config = dict(
    num_hidden_layers=9,
    hidden_size=1024,
    num_attention_heads=16,
    num_key_value_heads=8,
    head_dim=64,
    intermediate_size=4096,
    vocab_size=24668,
    hidden_act='squared_relu',
    norm='rmsnorm',
    norm_place='pre',
    norm_eps=1e-06,
    positions='rope',
    rope_theta=1020.0,
    rope_fraction=0.5,
    qk_norm=True,
    attn_scale=0.172,
    bias='none',
    tie_word_embeddings=True,
    parallel_block=False,
    extras=['some layers without positions', 'some layers without attention', 'local attention windows', 'gated attention', 'capped logits'],
    init='normal',
    init_std_qkv=0.0172,
    init_std_o=0.0,
    init_std_up=0.0172,
    init_std_down=0.0,
    optimizer='muon',
    learning_rate=0.00106,
    beta1=0.95,
    weight_decay=0.14,
    lr_head=0.00378,
    warmup_steps=0,
    schedule='wsd',
    decay_fraction=0.938,
    decay_shape='linear',
    final_lr_fraction=0.1,
    batch_tokens=[32768, 65536, 98304],
    max_seq_len=2048,
    doc_mask=True,
    train_tokens=1008000000,
    max_steps=15382,
    dataset='wikipedia_en',
)
Each number is 128 + 32 x the weight over its row's rms, rounded and kept within 0 to 255. Layers, rows and columns count from 0. The size above them is the row's rms in percent of the matrix's.

# layer 6 MLP down (transposed), 4096x1024, rms 0.0742, rows 2666-2678, columns 512-639
size [122  95  86  84  85 118 118 103  98 114 112  26 121]
[[106 147 116 115 131 151 103 125 105 114 169 151 118 146 125 136 164  62 149 152 149 137 132 121  92 155 118 187 178  87 117 120 165 164 128 115 132 144 132  87 162 144 126 139 131 172 165 139  83 149 110 164 126  88  70 149  79 131 106 115 120 174 118 120 217 152 148 114 158 134 166 151 112 110 144 152 119  82 117 115  91 124  82  90 146 128 170 125 141 139 159  74 119  94 128 147 134 100 127 132  98 137 127 131 136 104 106 111  85 138 112 152 166 137 106  94 187 115 127 110  92 178 108 185 112 121  74  94]
 [106 135 124 164 103 186 101 106  50 104 160 137 118 146 132 163  69 119 130 173 159 155 189 164 104  68  81 151 111 116 109 180 179 103 146 134  95  73 109 171 132 112 128  95 127 141 137 122 137  99 139 115 140 115 124 139 172  99  82 177 142 120  65 109 149  64 143  64  59 137 128 165 116 144  99 100 112  85 112  90 121 144  93 112 126  61  57  84 130 145 167 174 177  72 137 129 137 157  90 141  93 125  93  99 169  95 163 199 161 117 128 203 119 152 110 142  71 116  89 132  83 108  85 179 118 165 137 134]
 [ 96 131  96  97 194 111 162 118 106 119 130 122 209 119 132 139 103  95 138 154  77 168 150 104 145  68  35 139 130  93  91 153 139 125  86 109  81 110 110 121 121 118 141 169 112 102 133 110 104 102 178 144  77 130  76  95 130  85 132 163 116 111  97 110 158 192 125  40 157 126 109 132 172 156 136 155 121 154 161 106 150 144 123  67  67 124 115 158 171 107 121 166  74 149 120 178  82 133  91  90 126 106 106 109  83 127 195 119 136 103 156 135 148 132 138 140 115  84 125 115 101 117 111  97  76 184 121 175]
 [ 89 121 127 146 106 140 127  72 162 116 165 101 150  97 126 147  77  91 167  62  83 114 100 168 119 150  90 135 131 158 111 177 119 124 189 101 135 135  64 110 128 119  90 121 104 161 102 111 139 118 142 120 148 139 106 143 112  80 146 177 112 113  94 135 110  89 113 160 120 100 137 106 146 122 174 130  90  91 215 102 127 139 171 142 122 140 142 176 137  89  93 136 104  82 145 105 113 134 107 120 162 103 165  71 145 121 110 167 100 119 124 188 119 140 157 135  79 128  66 119 100 160 220 111 144 126  73 106]
 [ 82  89 180 180 106 100 137 145 118 142 108 114 139 120 130 166 105 142 165  70 172 114 118 117 124 162  81 125  96 123 120 103 124 121 124 151 153 105 163 126  82  84 150 145 124  91 129 103 100 133  84 107  93 193 162 116 106 123 199 110 136  68 141 166 115 107 126 108 132 109 128 114 118 127 206 197 117 168 140 167 153 166 160 140 130 156  83 152 147 138 112 150 100  92  96 158 139  95 169 136 192 127 161  96 121 194 124  83 104  92 148  88  94 148 117 124 138 109 124 177 149 110 147 131 166 106 146 140]
 [ 96 108 123 113 111 119 112  67  96 120 116 205 106 155 143 145 140 214 134 108 150 153  74  90 142 160 107 130 119 108 110 147  88 157 138  95 131 117 165  96 171 171 166 136 131 169  94  85 149 154 150 146 117 124 150  91  76 149 166 125 150 117 136 149 118  80  59 123 102 115 168  85 151 110 142  88 160 200 103  80 116 112 150 112 171 140 119 113 112 104 161 116 168 116 103 142 136  98 116  92 172 134  98 131 198  82  74 104  71 130 130 138 138 159 149 148 195  98 120 146  53 161 103 114 129 113 121 114]
 [100 133 144 126 173  91  97 143  88 138 126 135 119 146 123 149  77 178 139 136 120 124 138 155 131 150 127 140 191 157 126  64 101 103 121 145 141 164 122 136 128 128  98 170  88 111 124 168 119 180 115  66 149 151 126 153  69  71 172 104 105 185 110 185 150  80  56 155 165 120 192  61 111 221  55 239  93 109  85  92 101 140 130 101 139 138  68 158 122 139 101  61 147 111 156 119 156 117 124 136 124 103  67 174 175  97 109  69 120 105 159 129  97 126 127 100 158 157 148  87 108 107  72 118  90 148 166  90]
 [134 119 110 111 183 126 127 135 139 136 137 146 115  74 113 123 100 152 104 123 120  96 125 203  95 108 161 101  92 108 170 113 114 125 149 166 151 159 176 127 117 101 125 117 160 162 129 159 158 163 154 116 132 127 160 154 125  28 119  85 142 108 121  72 135 119 102  71 123  87 176 138 121 104  85 122 177 147  96  91 128 148 180 167 144 247 154 119 124 142 189  84  34 144 130 113 137  97 154  99  92 118 118  69  87 128 144 131 144 143 110 131  99 134 168 127 100 127 141  64  78 115 110 118 107  41 125 103]
 [117 160 155 142 124 198 142 171 117 142 152 108 162  87 156 182 115 159  85 110 197 111 183 121 116 131 139 139 118 138 135 132  83 120 146 102 196 145 161 155 145 145 135 126 130 147 134  93 161 152  87 129 161 156 130 154 113 151 124  66 120 100 117  96 115 131  71 169 178 134  85  98 136 158  79  91 106 112 114  81 129 103 137 103 144  96  34 192  67 127 157 152 159 176  85  64 147 116  69 134 142 127 179 131 120 131 114 165 147 161 188  63 101 130  87 112 154  68 159 152 135  84 141 150 118 130  91  86]
 [146 156  54 114 152 172 126 150 112  43 129  69 149 115 136 109 151 161 103 132  69 112 144  52 119 143 111 113  83 149 156 149 114 171 111 125 142 117 101 117 125 127 129 155 154 143 150 104 129 126 112 185 102 162 161 154 171 153 167  97 174 134 188 172 114 138 138 139  83 196 142 120  93  98  87  60 130  98 158 184 166 127 104 114 113 125 168 161 179 174  74 183 146  78 203 103 134  87  87  93  92 145  84 134 140 170 192 156 102 135 156 108  89 124 150 128 141 156 103 112 146 113  53 157  65 130 160 112]
 [103 110  92 101  33 139 161 139  61 190  91 168  69 139 142  89  83 138 158  87 138 137 113  96 170 162 137  84 106  86 161 119 156  98 109 166 112  74 159 118 175 112 120 159 161  86 110 120 151 160  94 132 117 162 215 164 211 113 163 128 117 133  88 132  96 151 172 165 137 125 132 112 119 194  96  60 114  41 145 169 111  61 138  90 130  86 135 156 191 182 162 119 114 171  71 152  96 164 119 191 130  97 105 147 136 130 111 121 145 132  92 174 180 138 100  81 131  98  76  73  72 159 134 102 104 171 121 160]
 [156 170 235 120 135  93 113  96 112  99 160 141 187 182 121 136 121  87 107 119 138 105  10 105 189 141  88 123 101 180 110 149  84 155  88  82 172 120 137 159 129 111 115 126 205 153  80  80 131 161  68 108 136  99 171 161 132  76 137 149 172 150  83 106 137 101 117 185 102 113 154 137 116 108 118 169 101 145 128 110 183 174 149  52 123 164 139 127 180 117 133 156 104 139  84 169 132 113 110 140 106 132 190 160 139 152  66 130 128  94  92 132 148 121 151  87 114 150 134  95 152 145 164 176 122 109  85 120]
 [110 101  94 144 162  77 137  87 124 196 110 122 121 160 204 105 156 160  70 118 160 107 105 118 130 119 138 106 165  98  76 143 143  60 122 121  96  79  79 183 133 150 116  73 144 136 113 182 104 177  57 105 214 134  89 123 179 134 204 110 162 133 122 171 133 148 111 170 123 155 201 161 122  37 115 134 111 129 100 148 110 119 133  99 111 184 164 135 132  94  95 143 126 143 106 113 124 184 162  94 179 179 147 107 147 155 167 103 216 115 167 128 136 191 156 180 165 122  83 135 144 130 110  82  90 131 140 189]]
# layer 6 MLP up, 4096x1024, rms 0.0725, rows 2667-2678, columns 512-639
size [110  91  84  90 112 109 120  96 103 114  29 104]
[[155  82 121  53  65 126 116 155 146 107 102  97 109 157 103 167 132 133 117  99 159 137 136 121 115  99 121 143 124 132 108 131 128  86 174  70 128 143 115  75 108  98  84 160 138 138 117 186 114  83 143 151 145 155 135 165 101 131 184 138 142 108 147 110 137 118 144 159 117 148 124 157  73 112  86  89 160 101  94 101  90 113  82 125 163  80 109 147 148  44 158 128  94 186 141  84 130 179 151  79 170 173 122 160  89 157 114 121  86  83  91  95 174 182  98 152 134 138  91 100 129 129 101 120  98 103  85 146]
 [172 108 170  78 178 106  78  96 120  74 140 177 142 150  95  88 146  83  99 108 185 183 182 104 101 158  98 187 171 173 150 175 145 191  65  88 117 149 145 138 130 108 146 154 149 134 150  94  98 102 158  99 148 108  96 155 176 114 179 131 129 159 117 137 148 115 205 116 212 118 118 104 153 130 164 118  46 151 105 130  75 138 131 128 199 101 121 142 145 186 171  81  75 116 117 113 154  43  72  88 124 123 143 167  97 157 105 165 170 127 133 117 143 173 163 103 167 106 160 110 152 176 107  91  87 108 112 115]
 [146 144 137 122 147 188 157 107  74 112 188 111 127 166 194 151  94 117 125 111 122 118  76  74 125  77 102 149 109 117 137 103 118  90 106 128 133 156 100 167 169 178  80 174 111  93 146 129 106 132 111 127  70 121 100 106 142 154 139 132 182 103 174 222 125 141  98 104 127 134  96 122 117 166 133 140 147 147 112 117 140 145  61 129 104 180 139  79 102 149 136 122 151 136 136 128  99  53 109 146 109 133  63 132 121  82 112 101  99 157  80 234 106 161 146  73  98 153 125 106 223 161 102 148 155 126 127  99]
 [108 143 143 169 105 160 112 107 153 108 116 146 144  41 104 123 141 109 146 136  93 154 155 171 178 122 102 142 157 103 100  74 100 164 154  90  97  92  37 137 162 181 102  88 107 133 141  87 178 135 108 189 145 144 117 177 137 130 163 164  84 161 178 183 126 135 105 106 166  82 119 127 145 122 154 102 120 127 142 133 171 140 120 116  68 107 180 119  48 100 150 115 173 138 141  90  39 185 109 164 121  90 115 133 130 124 171 133 149 168 124 148 111  71 165 132 118 126 155 123  98 144 109 158  94  90 147  91]
 [119  83 157 126 144 124 130 111 102  80 164 139 134  59 112 130 182 119 136  65 133 138 137 146 124 181 119 166 116 175 113 137 102 161 151 150 122 140 132 160 172 154 138 224  93 153 135 163 137 176 146 151 115 135 152  81 100  92 106 184 172 164 102 146 117 100 129 123 162 127 150  83 165 102  94 113 166 168 122  65  84  70 175 142 150  80  70  81 106 196 165 131 145 139 126 170 164 157 145 145 150 173 150 108  52 135  98 167  93 154 126 149 122 157 126 174 182 166 123  96 104 105  31 128 113 136  89  99]
 [166 132 170 176  90 100 145 156 136 124 153 106 112 134 146 116 111 112 134 149 107 164 125 132 142  88  91 146 101 107  90 157 189 123 119 123 137  85 148 151 162 143 141 118 127 128 143 169 169 255 129  90  65  99 128  76 113 110 129 151 165 134  95 160 115  99 167 154 118 136 152 187 165 133  76 156  80 165  88 112  91  98 109 137  29 171  88  91 123  96 126 129 131 161 162 146 109 113 196 166  72 100 156 172 150 146 117 155 177 156  97 166 111 116 174 192 113  68 112 105 120  66 153 130 147 161 156 120]
 [ 96 132 107 119 141 148 115 131 150  64 153 131 124 109 122 158  64 168 127 183 108 113  53 210 158 136 176 179  82  93  86 144  77  61 119 204  95 161 172 154 125 125 172 105 114 121 122  87 130 130 107 129 148 152 106 133 156 148 141 120  99 121 136 150 150 128 168  99  99 104 167 177 138 103 105 128 123 114 149 169 110 156 166 103 130  78 142 110 138 176 153 134  88 135 196 125 153  62 106 115 120 122  91 107 122  73 111 160 120 134 137 111 113 134 138 135 147 158 132 143  91  97 104 111 133 153  69 119]
 [ 90 123 106 135 100 105  86 145 102 118 104 114  85  54 135 114 110 124 106  36 115  69  96 105 126 111 114 146 173 158 112 131 191 109 157 142 116 118 118 196  90 121 157 136 152 115 101  93 173 126 117 138  90 117  82 153 111 125 106 114 149 149 117 112 112 142 104 117 103 152 106 112 118  67 142  55 139 125 132 147 115 142 151 124 165 125 191 160 159 150 155 106 165  98 155 175 100 129 164 139 161 138 173  84 136 102  98 123 142 110 177 144 150 117 191  95  98 128  65 134  99 158 106 120 105 148 130 166]
 [125 113  81 131  98 122 114  88 128 142 139 189 174 154 131 165 162 171 139 112  57  96 141 128 111 133 123  59 140  78 129 112 146 177 110 134 170 133  84 126  98 116 112  66  84  89 143  75 163 172 101 120 162  93 120 113 136 124 132  71 126  96 126 115 148 103 139 126 161 150 121 128 115 109 163  78 131 142 127 184 120 124 126 155  75 148 132 158 142 126 122 134 144  62 194 162  92 125 115 153 178  89 109  95 136 111 151 146 141 172 187 141 174 174 134 144 105 162 191 120  92 137  73 131 118  97 128 142]
 [108 180 121 146 152 125 143 116 104  37 174 167 123  85 151  87 149 150  95 116 147 136 102 156 146 106 143 109 102 163 172 126 168 130  65  90 158 148 119 124  31 123 185 112  96 113 146  98 117 148 180 157 129  98 132 159 126 151 138 183 134 148 165  49 138 120 116 115  78 111 139 132 140 160 154 116 116 126 138 117  74 158 177 132  93 114 143 150 135 190 129 148 105 130 145 154 116 176 199 127  95  86 151 130 125 119 119  99 144 143 148 170 150 136 138  94  42 101 133 118 133 141  98  89 120 161 110 100]
 [187 159 143 121 141  58 139 107 107 151 134 152 135  79 134 136 114 153  99  88 128 110 101 100 128 116  90 171 143 145  57 182 115  90 147 114  95 161  82 150 139 113 134 110 135 100 132 144 150 157 151  96 120 180 158 127 176 167 131 212 116 146 108 115 148  93 151 159 114 136  75 126 138 162  93 101 135 105 105 130 227 138 110 163 124 162 122 128 122 163  73 136 129 126 101 161 125 174 138 103 165 100 107  65 179 220 148  70 144 127  91  23 133  61 172 173 105 114 152 109 110 102 142 126  97 147  90 159]
 [131 123 129 134 132 127 119 123 106 169 137 182 175  89 130 125 143 166  97 154 163 162  90  88 100 159  69 139 139 106 144 157 131 119 109 120 111 130 148 143 129  66  77 114 138 111 114  97  95 186 119  83 167 120 127 145  80 116 160 166 144 124 104  98 105  62 155 110 141 153  88  62 119 149 165  32 138 163 120 126  99 169 117 111  67 109 121 157 164 113 112 157 150 118 125 128 166 135 135 141 139 113 146 178 132 127 150 190  33 173 146  91 151 135 104  92 137 160 169  68 124  83 107 123 153  92 196 118]]